{"num_hidden_layers": 8, "hidden_size": 128, "num_attention_heads": 8, "num_key_value_heads": 8, "head_dim": 32, "intermediate_size": 320, "vocab_size": 906, "hidden_act": "swiglu", "norm": "rmsnorm", "norm_place": "pre", "norm_eps": 1e-05, "positions": "rope", "rope_theta": 5130.0, "rope_fraction": 1.0, "qk_norm": false, "attn_scale": 0.177, "bias": "none", "tie_word_embeddings": false, "parallel_block": true, "init": "uniform", "init_std_qkv": 0.0442, "init_std_o": 0.0, "init_std_up": 0.0442, "init_std_down": 0.0, "init_mimetic": 0.7, "optimizer": "soap_variant", "learning_rate": 0.00741, "beta1": 0.95, "beta2": 0.99, "weight_decay": 0.064, "lr_head": 0.00473, "warmup_steps": 200, "schedule": "wsd", "decay_fraction": 0.3, "decay_shape": "linear", "final_lr_fraction": 0.0, "batch_tokens": 16384, "max_seq_len": 128, "doc_mask": true, "train_tokens": 87370000, "max_steps": 5333, "dataset": "wikipedia_en"}
Each number is 128 + 32 x the weight over its row's rms, rounded and kept within 0 to 255. Layers, rows and columns count from 0. The size above them is the row's rms in percent of the matrix's.

# layer 5 MLP up, 320x128, rms 0.307, rows 129-146, columns 0-127
size [101 106 106 112  98 102  99  99 102  99 102 100 105  94 105 107  94 102]
[[142 157 123 159 204 121 178 106 131  67 118 151 141 180 108 170 166 124 132 146 160 180 123  85 125 184 167 121  99  72 116 167 166 167 124 165 166 142 146  88  94 107 128 121 118 122  44 113 123  55 166 145  86 127 104  90 140 123 104 107 184 115 161 152 128 123 122 126 117 131 170 139 106  39 130  96 138  82 134 153 152 147 134 158 112 162 103 119 129  82 142 130  63 111  98 158 144 148 144  94 105  67 115 124 118  70 159 160 161 140 136 158 119 183  81 137 105 128 163 104 101 100 132 191 163 100  83 151]
 [124 104 131 100 182 117  75  45 170 162 135 108 148 160 170 100 167  82  81 140 129 122 151 146  71  89  60  95 144 134 119  72 124 137 106 151 121 169 174 124 130 138 134 112  99 175 137  85 133 113 155 130 156  84 103  98 151  80 149 157  86 142 165 132 132 211 144 115  97 120 142 178 156 169 114 146 181 156  95 138 154 110 105 138  93 170 126 105 147 110 128  83 161 118 162 104 129 205 133 149 133 188  94 164 195 131 177  92 176 129 142 119 134  93 138 181 151 142 132 103 122 104 150 118 101 145 105  63]
 [128 191 125 112 165 105 160 149 180 134 173 147 154 142 133 230  84 114 117 132 141  93  80  90  74 100 128  93  96 150  85  82 172 130 179 131 154  91 104 155 106 145  97 117 163 139  92 115 156  86  58 163 109 156 120 135 114 151 146 123  78 132 107 143 100 143  68 111  91 206  56  79  55 131 130 130 152  88 103 102 137 157 127 117 129 116 173 119  68 103 102 112 140 118 104  95 121 138 129 149 170 125 106 103  99 125 110 101 132  91 142 164 121 139  86 136 104  95  92  98 104 207 114 122 105 121 166 121]
 [103 101 148 106 162  75  86 127 150  74 135 121 129 102 100 108 112 103  59  89 149 152 126 109 154 119 131 202 110 138  80  59 149  97 181 147 130  70 146 126 157 123 166 195 133  92 166 152  98  69 162 133 134 210 139 159 108  91 139  83 107 125 146 125 121 136 147 176 123 129 150  92 174 121 112 151  96 114 135 173 179 189 179  76  86 130 130 156 153 136 152 150 105 110 148  83 135 164 116 164 132 145 126  68 153 113 109 195 172 109 109 150 145 127 140 119 146 137 126 137  94 156 108 165 168  45 112 127]
 [144 172 127 133 134 120 115  99  54 130 169 110 105 156 109 168 120 114 140  80 137 142 131 139 142 107 101 125 164  91 135 134 133 176 177 113  91  70 128  89  67 142 207 100 119 142 122 116  81 104 138  91 118 170 154 143 100 146 136 167 125 151 137 124 117  77  67 100 169  96  96 104 209  80 152  79  96 151  93  68 141 128  81 156 125  80 125 174 120 157 138 167 133 148 135 140  87 126 168  76 166  90 121 128 176 114 144 100 150 172 104 131  81 110 154 151 186 110 117 146 149 108 190 128 125 127 151  40]
 [112 110 161 169 115 150 120 149 114 124 165  93 122 173 146 157 164 108 135  97 154 133  69 108 133  98 174 166 140 108 112 113 117 171 166 130  76 125  81 144 126  94 207 164  86 143 109 118 114 147 150 105 111  98  98  77 151 137 143 184 128 130 133 133  81  97  71 109 143 172  62  66 118 148 186 119 179 143 111 126 127 114 149 123 139  34 118 125 128 138 150  92 124  86 147  92 115 129 160  85  32  99 126  88 140 171 133 136 147 106 136  96  85 101 153 160 181 198 110 108 116 178 138 184 117 152 107 134]
 [130  77 124 129 167  79 161 111 147  42 118 112 147 125 117 120 120 103 150 159 104 136 173 141  90 130  88 112 225 127  75 152 121 101 202 134 159  47 129 113  98 182 135 148  76 190 182 122 128 101 158  81 145 104 138 185  81 168 127 168 169 120 153 129 167 158 109 100 121 164  99 154 149 141 159  86  69  95 159 136 153 132 122 115  96 166 105 100 129 159  99 114  96 166 184  90 100  97 145  97 106 119 135 136 134 154 133 186 149 130 151 132 148 106 116 120  60 152  99 161 143 147 143 134 175 126 153 124]
 [ 78 116 109 147 162 196  92 120 141 133 123 142 126 130 130 101  92 115 140 123  53  83 155 125 117 157  52 143 103 113 129 119  47 117 162 150 173 144 168 100 114 121 124 111  85 113  78 160 149 134 116 135 137 108 102 145 195 181  90 123 151 150 120 101 130 105 116 125  69 123  55 134  91 124 143 231 113 112  81  68 177 184 180 140 149 143 102 163 104 176 110 119 108 110 138  47 122 165 115 146 131 113 142 151  82  96 148 126 107  87 129 164 141 118  92 116 156 115 146 107 134  97 137  88 118  81 146 164]
 [136 152 156 151  91 120 114 136 144 195 122 105 111 168 143  76 106 146  94 171 119 178  79  86 143 151 112 166  81 109  76 125 145 132 130 105 128  72 144  94 184 161 108 112 126 158 128  76 153 115 138 140 134 182 103 155 161 101 140 131 179 100 149 120 152 160  64  97 161  81 108  67 132 129 150 122 166 168 121  19 101 121 131 145  79 156 113 140 180 152  72 113 115 117 125 156  92 112 104 148 163 131 119 155 109 157 121 115 138  95 132 172 168 179 128 135 111 143 118 113 125 154 197  81  47  88 151 164]
 [175 137 135 158 100 168 120 103 142 150 140 129 161 154 149 123  61 143 130 162 175 129 209  83 146 118 106 110  65 106 156 101 172 131 113 145 155 139 145 166  79 112 102 156 134 168 120 142 119 112 145 129 170 172 117 152 152 109  59 139 116  85  86  93 130  61 146 196 164  68 190 145 101  78 136 123 127 145 145  96 108  97 117 197  64 122 102 213 123  74 136 150 126 104 165 139 106 169 162  92  98  75 156 127 169 138 135 159 105 139 103 103 126 107 113 149 129  93 135  99 128 175 147 115 176 107 116 159]
 [147 138 137  35 128 119 123 118 156 156 128 135  87 192 162 118 137  85 148  96 136 157 125 160 110  80  48 126 138  72  90 182 129 128 121 143 108 188  82 141 156 100 141 150  52 196 121 104 188 102  69 144 112 150 118 138 131 130  86 138 113 133 124 141 104 157 142  91 124 124  98 123  81 101  93 114 165 138  87 125 121 131 138 135  89 101 123 201 176  61 131 166  94  87 125 111 158 115 164 113 103 103 116 141  83 163 121 156 145 129  73 168 146 171 193 105 141 103 139 119 148  59 146 131 109 118 137 178]
 [ 98  82 156 200 133 171 121 150  97 155 162 139 167  93 106 123 137 117 132  92 193 145  59 145  76  84 136 125 116  70 104 128 167 192 169 112 134  87 141 147  93 107 111 136  62 199 115 117 139  86  96  48 139 140 109 105  77  71 105 121 125 139 139 101 141 186  88 110 156 175  96 149 152  76 108 113  93 136 213 138 116 146  97 154  61  77 106 165 129  91 108 110 120 106 130 125 137 111 126 148 171 118 119 153 136 140 134 171 160 115 157 107  80 137 120 143  73 138 141 127 152 113 130 132 155 177 131 119]
 [160 160 219 120 133 131 181  50 116 134 158  82 108 152 118 102 142 123 151  79 123 118 124  75 158 156 121 104 145 159 125 144 108 137 127  93 154  69 152 159 235 115 113 111 151 113 126 123 134 107  72  84 155 102 135 168 117 136 105 113 140 175  68 155 123 169 109 168 121 134  95 127 117  94 102  93 173 120 124 160  79 155 115 132 139 167 148 147 174  36 120 132 146 152 166 156  69 108 155 135 135 166  60 126 140 154 130 132 137 148 138 127 167 120 127 193 121  79 134 135  85 155 134  54 143 111 156 115]
 [131  90 148  80  68  82 101 172 148 146  93 148 141 150 185 145 142 105 116 137 104 153 164 159 192 193 135 120 132 159 105  98 136 101 147 165 126 136 107 161 140 158 121 175 123 155 103 159 170 106 158 144 139 114 149 148 187  78 101 159  98 150 128 146 124 181  43 154  88 126 118 149 163 156  91  86 122 142  73 159 135  93 117 124 112 146 155 158 154 132 124  75  60 131 107 118 158 112 141 108 129 153 161 184 151  53 105 153 114  98 136 167  94  96 153  85 195  82  89 115 128  53 119 154 154 122  83 138]
 [ 86 143 110 145 121 116 145 122 143 101 127 105  96 161  96 193 149 104 154 152 149 170 141 129  85 145 181 148 140 133  94 115 133 106 136 154 127 134  91  80 139 134 158 108  74 108 100 116 159 147 108 118 105 163  69 192  98  57 160 155 137  60 168 132 185 127 128 128 150 110  90  86 118 155 114  83 135 122  90 117 127 156 106 108 119 108 156 167 194 110 151  62 171 160  81 144 138 111  83 104 112  81 121 134 116 129 215 173 111 139  90 173 135 211 198 117  78 105 145 151 115  78 147 157 141  92 142 136]
 [141 117  91 155 162 106 152 171 120 128  93 121 169 129  83  77 139 154 106  84  84 129 133  94  97 110  66 133 119 135 111 107 143 153 155 123 208 176 145 108  72  79 123 137  87 148 103 105 125 116  53 156 120 135 138 132 123 116 104 121 130 180 125 108 163 121 143 143 147 121 101 166 180 156 172 148 164 122 165 181 158 121 121  54  81 183 186 123 129 107 149 101 155  64 118 100 147 103 131  99  92 152 119 147 129 103 148 121 145 172 135 115 104 118 221  73 201 124  94 142 116 141 125 183 110 147 102 195]
 [166  79 144 115 156 141 128 103 107 111 141 145 134  85 106 140 174 110 106 126 142 102  96  98  83 140 114  81 160 119  99 169 175 152 126 100  59 121 172  97  82 103 198  75 143  46 103 125 123 150 112 176 109  95 140 106 154  83 178 110 134 136 141 156  78 125 107 135 109 167 129 117 105 115 112 201  77 119  65 122 130 110 145  89 190 137  67 154 134 195 124 104 171 134 110 116 168 132 110 121 117  61 103 135 188 120 126 128 172 117 138 149  94 127  96  86 161 157 114 129 139  62  88 132 166 173 145  95]
 [144 119 181 126 161 151  58 154 163 126 162 137 100 159 107 163  93 170 123 153 173 115 176 100  59 156 125 145  73 115 109 144 226 116 131 139 142 134 176 122 101 133  54 137 138 145 127 161 102 147 133 147 131  97  79  91 113 174 144 123  93 169 191 116 159  87 138  74 130 117 151 125  86 172 138 102 111 122 124 128 122  96 135 149 175 144  87 115 165 177 144 149 111 155 140 120 113 127 134 155 166 127 170 101 110  79 125 102 159  81 116 118 157 156 126  36 173 134 121 141 135 120 164 115 107 232 102 131]]
# layer 5 MLP down (transposed), 320x128, rms 0.31, rows 129-146, columns 0-127
size [ 99 109 106 102 100 100 100  95  98 100 101 103  95  96  99 102  95 101]
[[156 218 170 151 147 156 136 130 170 115 114 139 121 169 146 159  74 100 145 103  93 165 169  80 140  81  71  84 144 150 163 138 104  96 146 160 148 110 121 101 126 115 120 144 124 144 140 146 115 245 105 133 140 132 123 133 146 136 124 135  93 117  90 137 146 104 158 166  77 106  82 103 128 125 152  53 156 142 155 179  89 119 174  88 108 132 113 114  74 155 133 106 151 125  79 109 158 167 113 111  75 187 183  81 152 151 125 125 126  91 158 102 144  86  89  90 102 208 134 145  88  92 134 105 156 141 139 150]
 [163 124 130  86 110 111 178 134 176 120 138 113 154 191 132 117 166 160 153 102 169  89 151 143 117 130  55 157 121 176 135  70 102 166  67 133  98 108 177  86 168 124 122  84 122 115 115  77 141  60 127  72 147 156 125 135 114 145 133 169  97 136 128 152 126 104 139  70 108 115 186 134 119 112 154 132  81 178 154 118 156 215 132 106 166 128  93  89 158 127 137 114  80 137 156 179 147 113 155  92  96  54 188 142 143 139 163 166 133 162 185 117 150 104 136  83 134 127 131  77 195 140 143 102 129 146 122 131]
 [ 92 119 124 156 124 144 120 172  84  89 113 131 134 146 143  67 169 140 137 121 146 144 125 115 177 115 136 188 131 120 101 131  96 121 135 105 126 102 141 163 163 143 154 152 141 127 147 216 145  70 157 110 160 191 127 161 163  83 131 152  79 168 143 153 109 125 134 105 102 212 134 101 126  69 235 125 106 138 140 191  63  61 128 143 130 125 134 110 126 123 168 142 160  75  58 125  83 160  67 146  92 104 170 130 135 134 105 140 152 109 182 189 107 135 132 107 135 113  77 118 132  92 141 123 128 132 129 161]
 [160 135 146  74 200 132 158  82 121 100 107 126 162 125 154 195 106 183 127  66 117  86  99  94 149 133 157 111 126  96 127 124  87 139 145 115 126 167 164 110 104 170 124  24 167 107 143  96 108 107 146 201 166  96 101  96 126  94  88 113 173 115  93  56  87 128 192 135  79 173 152 101 129  81 101 142 151 130 117 125  89 147 107 136 142 169 100 123 133 181 144 112 108  81 102 127 156 100 103 154 166 163 111 182 138 115 160 124 125 125 147 199 154 138 179 133 117 100 118 142 152 135 127 135 146  76  86 147]
 [133 136 123 141  96 115 142 138 150 159 151 122 128 131 147 177 147 170 117 137  71  77 116 138 115 111 110  77 153 150  81 119 135 157 170 171  98 114 141  92 113 138 123  98 184 170  96  57 106 146 112  93 154 110 126  97 126 129  98  75 152  99 181 115 119 156 101 104  53 199  86 106 100 139  60 114  97  78 116  89 165 124 168 143 154  72 139 149 165 149 147  90 148 177 107 140 128 168  94 100 201 149 106 137 174 154 131  63  98 110 141  83 134 124  93  58 189 123 145  81 128 160  95 124 164 108 114 151]
 [117  99 132 120  58 139 143 137 115 148 123 171  68 104 143  81 107  57 160 131  91 119 165 144  86 113 160 131 230 125 120 116 178 102  18 140  84 148 162 162 132 135  97 201 127  90 151 131 119 135 163 144 136 131 140 135 145 145  88 162 120 104 144 118 117 140 165 146  95 108  86 153 142 150 152 162 105 145 120 113 140 118 104 131 167  91 139 131  62 137 133 123 126 122  94 123  82 141 151 167 121  92  99 132 110 206  90 122 143  90 138 120 189 188 148  98  95 166 156  87 127 112 112 154 143  52 102  99]
 [131 112 187 173 123 119 151  81  98 156 128 124 175  96 150 134 144  96 176 122 137 112  74  81  77 138 123 126 175 119 200 133 117 151 159 174 127 153 150 120 128  94 144 142 165 153 128 160 177  84 160  92 149 123 158  62 150 121 113 103 141 120 136 153 141 132  56  27 106 151 103 128 110 131 147 150 155 109 147 144 157 142  90  67 188  97 162 208 153 174 110 138 128 148 175 150 118 101 143  91 125  84 149 160 135  70 140 130 146 128 160 172  79 124 161  87 192 124 146 104 166 124  79 106 134 134 165 105]
 [177 106 137  80 104 104  88 142 137 163 161 160  84 108 107  66 114  77 131  74 125 213 161 116 140  84 140  67 142 142 145 136 105  89 144  98 112 166 191 131  98 189 137  96 145 111 126 128 133 138 174 105  88 144  83 190  84  92  57 154 172  91 143 143  97 141 143  49 129 150  88  82 139 146  98 156  97 116 128  64 110 117 111 146 144 154 132 129 137  98  57  88 147 165 138 111 129  93 112 113 118  93 142 163 159 124 138 157 157 129 102 107 124 118  63  97 119 144 107 169 126  85 125 136  97  70 146 134]
 [ 75 136 121 144 191 145 125 164 167 131 175 121 204 121 111 154 117 116 138 118 140 158 146 149 149 141 127 148 104 119 135 115  82 145 132 109 157 115 105 129 121  75  78 150 109  85 140 115 119 121  95 126 121 178 149 127  64  85 103 102 154 114 131 137 107  97 102  63 197 138 138 105 129  89 219 143  97 224  63  84 141 188 116  88  70 143 153 152 147 126 150 142 155  64 147 143 142 150  88  79 140 130  85 152 125 165 100 105 140 131 137 110 148 171 147 108 174 100 161  93 169 100 148  71 176 111 121 141]
 [ 93 150 143 121 140 185 148 106 151 153 163 103  97 130 180  86  96 110 106  99  51 120  93 103 104 170 135 152 144 163 182 109 154 152 163 167 125 116 126  95  96 152 141 143 110 112 123 102 134 244 124 110  94  83 139 126 129 119 100  93 135  98 140 146 166 185 182 169  74 160 125 132 137  97  85 155 163 139 146 162 184 131 175  75 102 124 109 177  67 132 105 184 115  84 152 124 108  98 137 183 112 148 116 157 139  77 144 185 162 154 132 124 121  68 161 144 141 177 121 119 183 166 141 127 158 141 146 121]
 [172 119  94 185 163 139 117 121  29 183 163 132 140 133 116 109 176 108 170 114 113 110 235 121 120 192 128 144  86 148 130 120 158 130  83 133 114  84  76 173 199 142 130 111 123 108 153  83 138 135 182 144 166 113 131 124 133 150 124 125 177  95 161  75 132 105  57 142 135 156 150 159 182 117 130 119 113 124  90 140  70 150 128 156 202 135 118 142 119  84 140 200 141 113 131 142 120 104 131 119  78 114 130 124 155 154 194 127 147 148  64 148 119 127 117 138 122 115 126  98 187 128 106 109 139  88 121 143]
 [ 61 134  89 150 166 129 153  94 136 152 135 136 176 150 150 158 101 124 101 177 164 137 146 145 159 177 131 122 165  88 148 164 106 139  78  94  68 112  75  91 109 179  86 156 134 141 118 159  92 132  94 109 114 111 144 168 162  95 132 150 143 173 127 108 147 109 172 122 168 150  96  59 130 113 139  60 126 143 169 155 115 121 104  79 165 135 117 101 158 157  92 159 121 108 143 186  46  74 144 206 123 161 150 151  92 129 161  74 145  93 132 144 110  86 134 105 180 103 100 107 193 167 105 115 104 155 155 143]
 [161 124 153 113 130 142 170 147 107 158 167  83 128  92 165 134 135 126 113 166 120 125 130 127  70 168 114 107 124 168 174  87 144 117 148 128 150 124 118 143  76  81 141 187 140 156 149 131 108 113 152 118 131 109 191 102 155 150  95 200 149 146 117 127 122  96 123 149 161 141 143 118 142 125  57 117 148 136 188 145 135 121 132 141  98  76 109 106 108 148  89 135 141 155 172 117 104 144 123 124 117  81  51 159 128 148  97  30 148 109 164  49 152  84 183 153  83 153 123 144 126 159 109  26 144 128 193  76]
 [157 175 116 144 138 148 172  95 123 131  55  63 107 108 147 129 154 102  99 138 122 160 123 115 155  74 124 135  64 190  93 118 142 139 161 130 113  95 117 120 160 148 109 119 137 149 190 144 109 125 206 129 150 158 110 123 105  72 101 118 116 132 130 134 105  90 131 131 139 165 150 118 166 159 189 149 135 125 111 150 102 141 152 154  89  96 105 129  88 148 161 114 230 119 151 195 149 121 166 129 151 123  80 145 147 138  55 173  59 177 103  95  88 113 132  87 134 156  77 172  58 183 114 134 138 146 132 120]
 [173  89 118 114  60 125  65 150 116  96 142 115  90 132  49 146 104 109 128 142  97 165 141 154  93 144 128 173 123 118 121 132 104 133 124  98  95 153 121 155 123 133 150 164 149 140 183 161 163 217 151 172 133 102 105 103 104 121 112 165 152 107 115 107 133 146 141  69 218 153  90  74 156  62 128 103 134 114 143  61 155 121 163 110 118 111 123 118 150  62 135 114 126 116 120 114  66 102  82 121 176  96  74  94 116 159 150  95 168 123 113 121 171 156 176 148 131  86 141  95 116 114  56 158 131 181 129 116]
 [109 155  81 122  90 104 148 120 145 132 134 121 176 114 145  88 185 120 161 137 128  99  96 145  95 158 101 142 143 164 162 144  80 133 125 177 160 175 117 138  90 132 114 118 112 133 144  94 126  92  98 145 172 168  84 135 111 161  76 153 116 167 150 114  88 189 136 184 141 111  35 125 159 102 139 110 210 172 133 203  79 136 135 122  96  90 143 120 123 127 157  97 189 144 113 119 145 159 173 114  94 121 145 141 115  99 176  96 112 154 114 150 147  79 168 118 183 187 167 112 121  59 151 197 110  97 125 141]
 [165 117 189 103 134 137 149  93 105  92 130 169  95 149 142  95 127 145 154 169 159 194 141 105  88 138 114 138 130 114 155 146 176  98  63 124 188 174 124 120  85 139 131 137 118  99 145 103 134  92 191 109 144 178 135 137  74 163 103  65 139 130 105 125  94 108 114 106 126 141  80 162  92 150  93  78 121 162 132 115 194  87  55 122 205 138 122 121 122 140 116 160 164 185 147 178  97 148 194 154  30 127 151 148 106 110 118 124 115 136  95 122 135 149 109  95 137  84 135 113 139 155 165 122  95  64 145 110]
 [130 113 167 145 174 117 153 202 147 189  87 116 125  76 137 114 166 146 155 156 196 105 144 138 156  88 100 112 123 109 110 171 158 152 195 126 123 146  70 123  99 128 115 119 126 132 118 103 118  98  92 138 155  71 142 193 108  90 115 112 153 138 142 112 150 127 127 125 173 158 162  89  70 175 145 111 149 151 117 123 116  75 138 133 183 180 103 149 165 109 138  96 166 160 101  76  94 172  82  79  87 164 109  99 114 103 102 110 112 176 138 210 163 107 126 110 164 114 132 147 113  78 113 122 199 181 121  92]]
# layer 5 MLP gate, 320x128, rms 0.331, rows 130-147, columns 0-127
size [107  98  97 106 100  94  97  94  99 100 104 109  95 103 100  95 102  93]
[[140 165 131 118 135 142 112 128 111 133 147 175 202  62 188  88 153 161 122 164 107 116 105  70 154 124 122  83  89 149 171 143 124 183 127 121 143  95 113 120 144  89  99 141 100 114 137  98 105 173  88  39 187 118  97 138 124 135 113 134 119  98  73 128  73  82 170 130 198  94 194 118 168 160 128 129  97  98 138  99 170  90 128 130 137 131 119 129 129 148 144 136 103 133 132 149 121 147  94 142 122 156 139 176 152  91  92 171 170 155 109  85 141 126 141 125 139 181 207  77 163 151  81 131 154 139 136  47]
 [ 99 163 124 146 182 137 140 142 113 142 152 125 121 100  59  95 114  54 143 151 109 164 148 130  90 104 151  89  94 106 153 146  97 110 158 103 101 112  77  94 172 103 112  89  35 230 153 155 126 162  80 146 129 175 125 125 113  99 178 134 168 128 161 114 184  99 145 125 145 112 122 148 145 127 139 113 126  60 144 102  77 151  72 105 113 152  86 111  97 197 133 131 103 189  84 136 173 145 190 158 151 124 153  97 120 101 142 121 135 140 173 152 135 137 194 139 120 116 152 117 125 110 144 145 154 128 186  92]
 [132 157 173 109 112 112 113  97 203 155 189 138 168  90 154  74 113 160 105 126 105 118 111 116  85 123 120 142 143 142 198 171 137 143 101  98 116  88  66 148 138 160 109 209 121 135 165  73 159 145 124 149 200 151 183 101 117 143 123 117 152  91 100 106 101 150 145 155 132 150 127 203 169  97  91 111  89 107 120  73 100 141 143 132 107 124 171  88 125  93  59 153 169 150 157  95  36 144 142 181 151 120 135 145 112 114  85  77 166 102 113 167 115 161 112 159 144 132 114 155 134 159  96 129 159 110 130 116]
 [166 127 187 200 104 175 169 158 116 133 132 208 143 152 209 149  63 110 106 159 140 146 123 144  91  80 134 119 113 162 156 139 106 224 111 133 202  98 128  58 110  75 122 146 115 145  99 153 116 128 161 200 141 124 163 118  96 131 114 129 157 178 131  93 158 114 106 113 120  97 157 153 148  86 128 130 124 117 131 168 137 131 105 104 113 177 153 140 149 179  92 155 185 119  95 128 120 127 127  68 130 116 156 169 123 119  70 202 142 179 141 121 154 128 105 110 133 146 133  95 120 103 128 171 136  99 126  93]
 [ 77 128 119 142 128 148 127 107 167 144 104 128 119 143 149 153 122 119  68 138 143 140 120 118 119 132 172 126 105 116 151 124  85 159 184 110 203 198 133 136  80  97 168  42 139 133 121 137 157  89 200  60 156 141  75 124 150 147 125 115 112 165  96 158 114 133  93 102 110 136 108 125 140 111  92 130 129 116 114 136 128 127 122 163 181 119 128  94 142 130 135  40  81 143 186 163 113 134 122  56 140 123 136  52 141 107  66 109 185  86 124 126 159 100 131  59  90 124 151  98  86  84 142  97 101 128  95  70]
 [132 130 144 167 158 208 142 117  61 117 160 134 142 160 139 101 138 109 122 182 161  88 119 122 139 155  98 191 100 138 147 151 114 149 202 150 101 147  84 132 163 106 155 119 136 132 136 129 141  96 113 110  42 114 175 131 145 133  73 151 116 127 177 160  57 131 112 119  78  71 108 121 174 156 113 101 125 113 119  83 193 158 132 117 140 155 167 156 132 182 135  94  62  96 159 131 123  95 155  88 152 143 141  88 182 116 116 137 146 141 105 114  97 162 146  45 137 161 117  56 128 113 128 119 160  82 148  80]
 [186 103 166 173 182 120 170 111 117 107  87 180 126 108 137  84 103  95 131 104 143 168 103 165 106  91 161 179 117 120  97 104 141  64 118  93  82 116 107 125 110 107 105 150  87 136 199  99 121  94 146 100  86 124 142 156 135 115 115  85 139 182 113 102 121 136 138  96 103 123  87 127 142 139 192 122 180  85 148  96 139 139  67 112 165 152 103  73  94 102 114 112 105 114 201 184 138 167  64 132  98 104  91 155 129 166 188 153 157 200 134 104 145 146 142 136 100 175  92 114 152 130  99 152 107  97 125 183]
 [ 86 100 109 106 134 181  52 122 102 109 100 100 129 183 162 157 132 102 122 126 139 186 152  79 137  74 136 140  84 139 110 123 126 176 149  77 132  93  99 139 106 115 138 131 144 156 134 142 117 161 107 123 138 128  92 119 211 155 150 140 172 166 167 125 116 115 147 148 128 149  97 150 142 127 135 162 117 111 209 131  45 146 109  84 181 147 112 119 154 145 103 153 116  81  85 143 107 140  94 145 100 138 113 125 150  62 117 127  94 125 111 112  81 129 171  73  84 169  58 110  82 144  35  97  74 111 141 147]
 [107 108  72 102 129 101 133  87  70 182 121 115 124 152 117 176 201 116 153 110 104 131 180 130 120 107 144 140 115 125 109 118 101 168 145 164 111 141 105 147  96 161 117 102 113 169 113 140 157 130 104 137  96  84 113  68 139 107 162 140 153 138  71 117 105 104 112 142 114  97 132  61  90 112 161  88 129  85 149 104 130  94  71 123 131 152 115 112 133 106 161  67 120 146 137 118 200 128  83  82 116  97 161  93 122  45  25  85 152  59 178 151 181 102 183 124 106 109 153 100 128 106 136 161  94 142 135 148]
 [183 129 107 128 156 151  80  94  85 103 120 136 172 126 106 101  59 144 179 154 140  93  93 200 108  59 124 129  85 150 147 131 142 126 127 166 140 112 110 140 126 180 181 103  89 142 124 167  79 107 131 147  43 102 164 135 187 135 144 145 120 105  91 160 214 147  94  76 192  84 140 146 144 100 140  86 107 134 175 165  74  92 137 151 131 103 172 116  99 122 114 127 106 152 108  90 117 155 128 125 123 124 161 210 143 111 104 169 174 161  99 131 154 143 117 135 168 104 125 158 127 176 121 139 106 161 148  97]
 [180 106 167 133 191  96 126 200 109  75 171 136 117 153 163 135 112 170 156  86 157 140  99 115 101 100 166 141  40 175 118  96 151  80 145 106 147 149 200 125 135 165 112 154 125  99 133 114 132 110  90 137 145 169 175 114  76 147  94 101 106 176 113 191 105 152  83 123 103 144  63 128 181 112 136  68 170  92 121 132 130 150 106 120 134 175 136 119 179 179  98 154 101 158 109 184 145 128 133 124  86 190 159 101 132 117 127 200 102 161 110 103 131 139 167 116 122 128 115 140 152 103 122  86  81 119 125 110]
 [129 181 166 139 132 156 125 190 112 151 115 162 102 130 136 169 158 126 156 110 160 143 126 100  98 103 107 127 157 149  87 210 124 105 146 161 119 127  84 151 102  67 128 111 129 139 114 106 100  59 140 114 127 199 120 189 185 157 148 129 208 116 148 128 103 176  99 122 157 103 153 154 182 116 124  70 159 145 175  99 128 183  61 117  48  94 156 110 154  77 113 189 138 131 129  96 158 113 130 126 121  86 183 141  89 136 146 112 152 143 139 144 131 177 142 158 122 120 149  86 146 189 166 158 141 108 153 158]
 [113 142 137 158 108  86  81  99 188 110 159 142 155 137 163 126 157 138 111 144  97 194 150 166 140 126 155 124 127 203 152  40 152 168 150 129 130 176  83 129 152 130  92 102 157 114 153  80 133 164  96 131 158 101 194 184 136 112 181 120 152 159  96 195 171 124 145 115 154 122 138 172 159 127  78  80  76 137 115 134 134 100 119  96 130 120 101 132 132 151 169 120 151 136 171  79 146 119 171 103  74 165  66 124  97 122 146 100 130 116 126  63 120 140 111 146  83 142 179 119 103 113 193  77 127  80  90 112]
 [ 91 154 147 128 131 196  91 122 128 116 140 105 115 157 174 119 165 100 106 159 152 118  60  71  59 138 146  94 105 154 130  87 114 135 164 159 101 118  74 161  88  93 107 180 129 101 126 136 162  31 158 180 162 131 116 128  97 140 156 113 105  78 131 121  92 139  97 116 193 125 154 138 147 101 104 130  93  97  95 118 103 155 157 122 127 108 145 171 162 113 123 108  79 165  40  96 139 131 105 187  85 122 150 110 120 155 133 110 150 115 103 150  81 179 132  55 167 106 158  88 107  80 112 134 171 100 103 142]
 [134 139  88 115 120 128 110 110 128 149 154 121  47 166  58  72 125  99 150 123  60 129 112 163 172 124 141  88 126 116 170 144 150 107 176 126  97 172 120 102 170  82 111 134 130 114  83 121  85 159 127 121 220 155 145 116  72 148 109 155 111 138 142 123 103 137 136 174 195  72 154 120 126 111 168 146  70 145 123 132 166  64 142 101 122 104  76  75 165 162 145 114  99 119 139  82 133 142  99 121 151 123 140 165 105 130  56 123 118 114  23 111 107 151 179 115 133 144 120 137  82 185 125 134 125 127 155 108]
 [148 127 126 141 124 154  80 151 118 100 148 124 135 109 196  69 131 192 126  98 106 102 132 105 101 134 171  93 102  97  58 155  99 213 100  91 138 145  95  83 108 112  92 171  81 151 159  79 112 108 137 108 119 101  86 112 124 138  65  69 133  54 114 131 115  66 156 113 164 107 111  60  29  86 126 157 141 146 138  67 100 109  87  96 126 135  98  80 142 120 162 123 149 117 104 158 129 146 106 121 135 121 102 148 107 102 145 125 105 175 137 143 104 155  94 176 118  88 103 128 126 179 161 117 119 107 111 161]
 [ 38  85 151 119 106 180 148 146 138 132 159 143 112 115 142 116 150 113 138 116 107 151 129  76 119 124  58 129 117  94  97 150 139 138 154 153 127 152  75  81 105 114 118 141 105  72 107 164  90 128 176 148 152 162 124 143 101 116 115 170 104 123 165 150 176 169 144 176 165 156 140 121 110  68  90 112 100 113 109 131 125 192 164 100 129 139  77 123 166 159 148 105 129 110 102 132  95 101  88 161  91  98 115 141  99  71 121 143  99 111 182 215  77 170 105  80 106 116  67 114 102 168  80 172 119 111  97  55]
 [129 151 121 147  81  75 138 141 119 194  81 137 131  55 140 120 167 180 107  97 129  92 163 133 135 201  64 114 187  30 136 133 139 134 100 116 194 124 109 148  82 140 134 133 143 146 169 184 184 137  92 136 120 132 120 172 149  93 125 121  98 106 105 160 166 165  94  70 145 174 108  97 115  81 103  75 107 145 109 100 141  95 124  46 149 147 124 123 110 144 126 123 111 135  92  78 144 136 140 118 204 105 112 126 100 121  78  97  95  99 157 116  98  70 132 147 125 146 153 133 143 108 112 106 113 147 119  82]]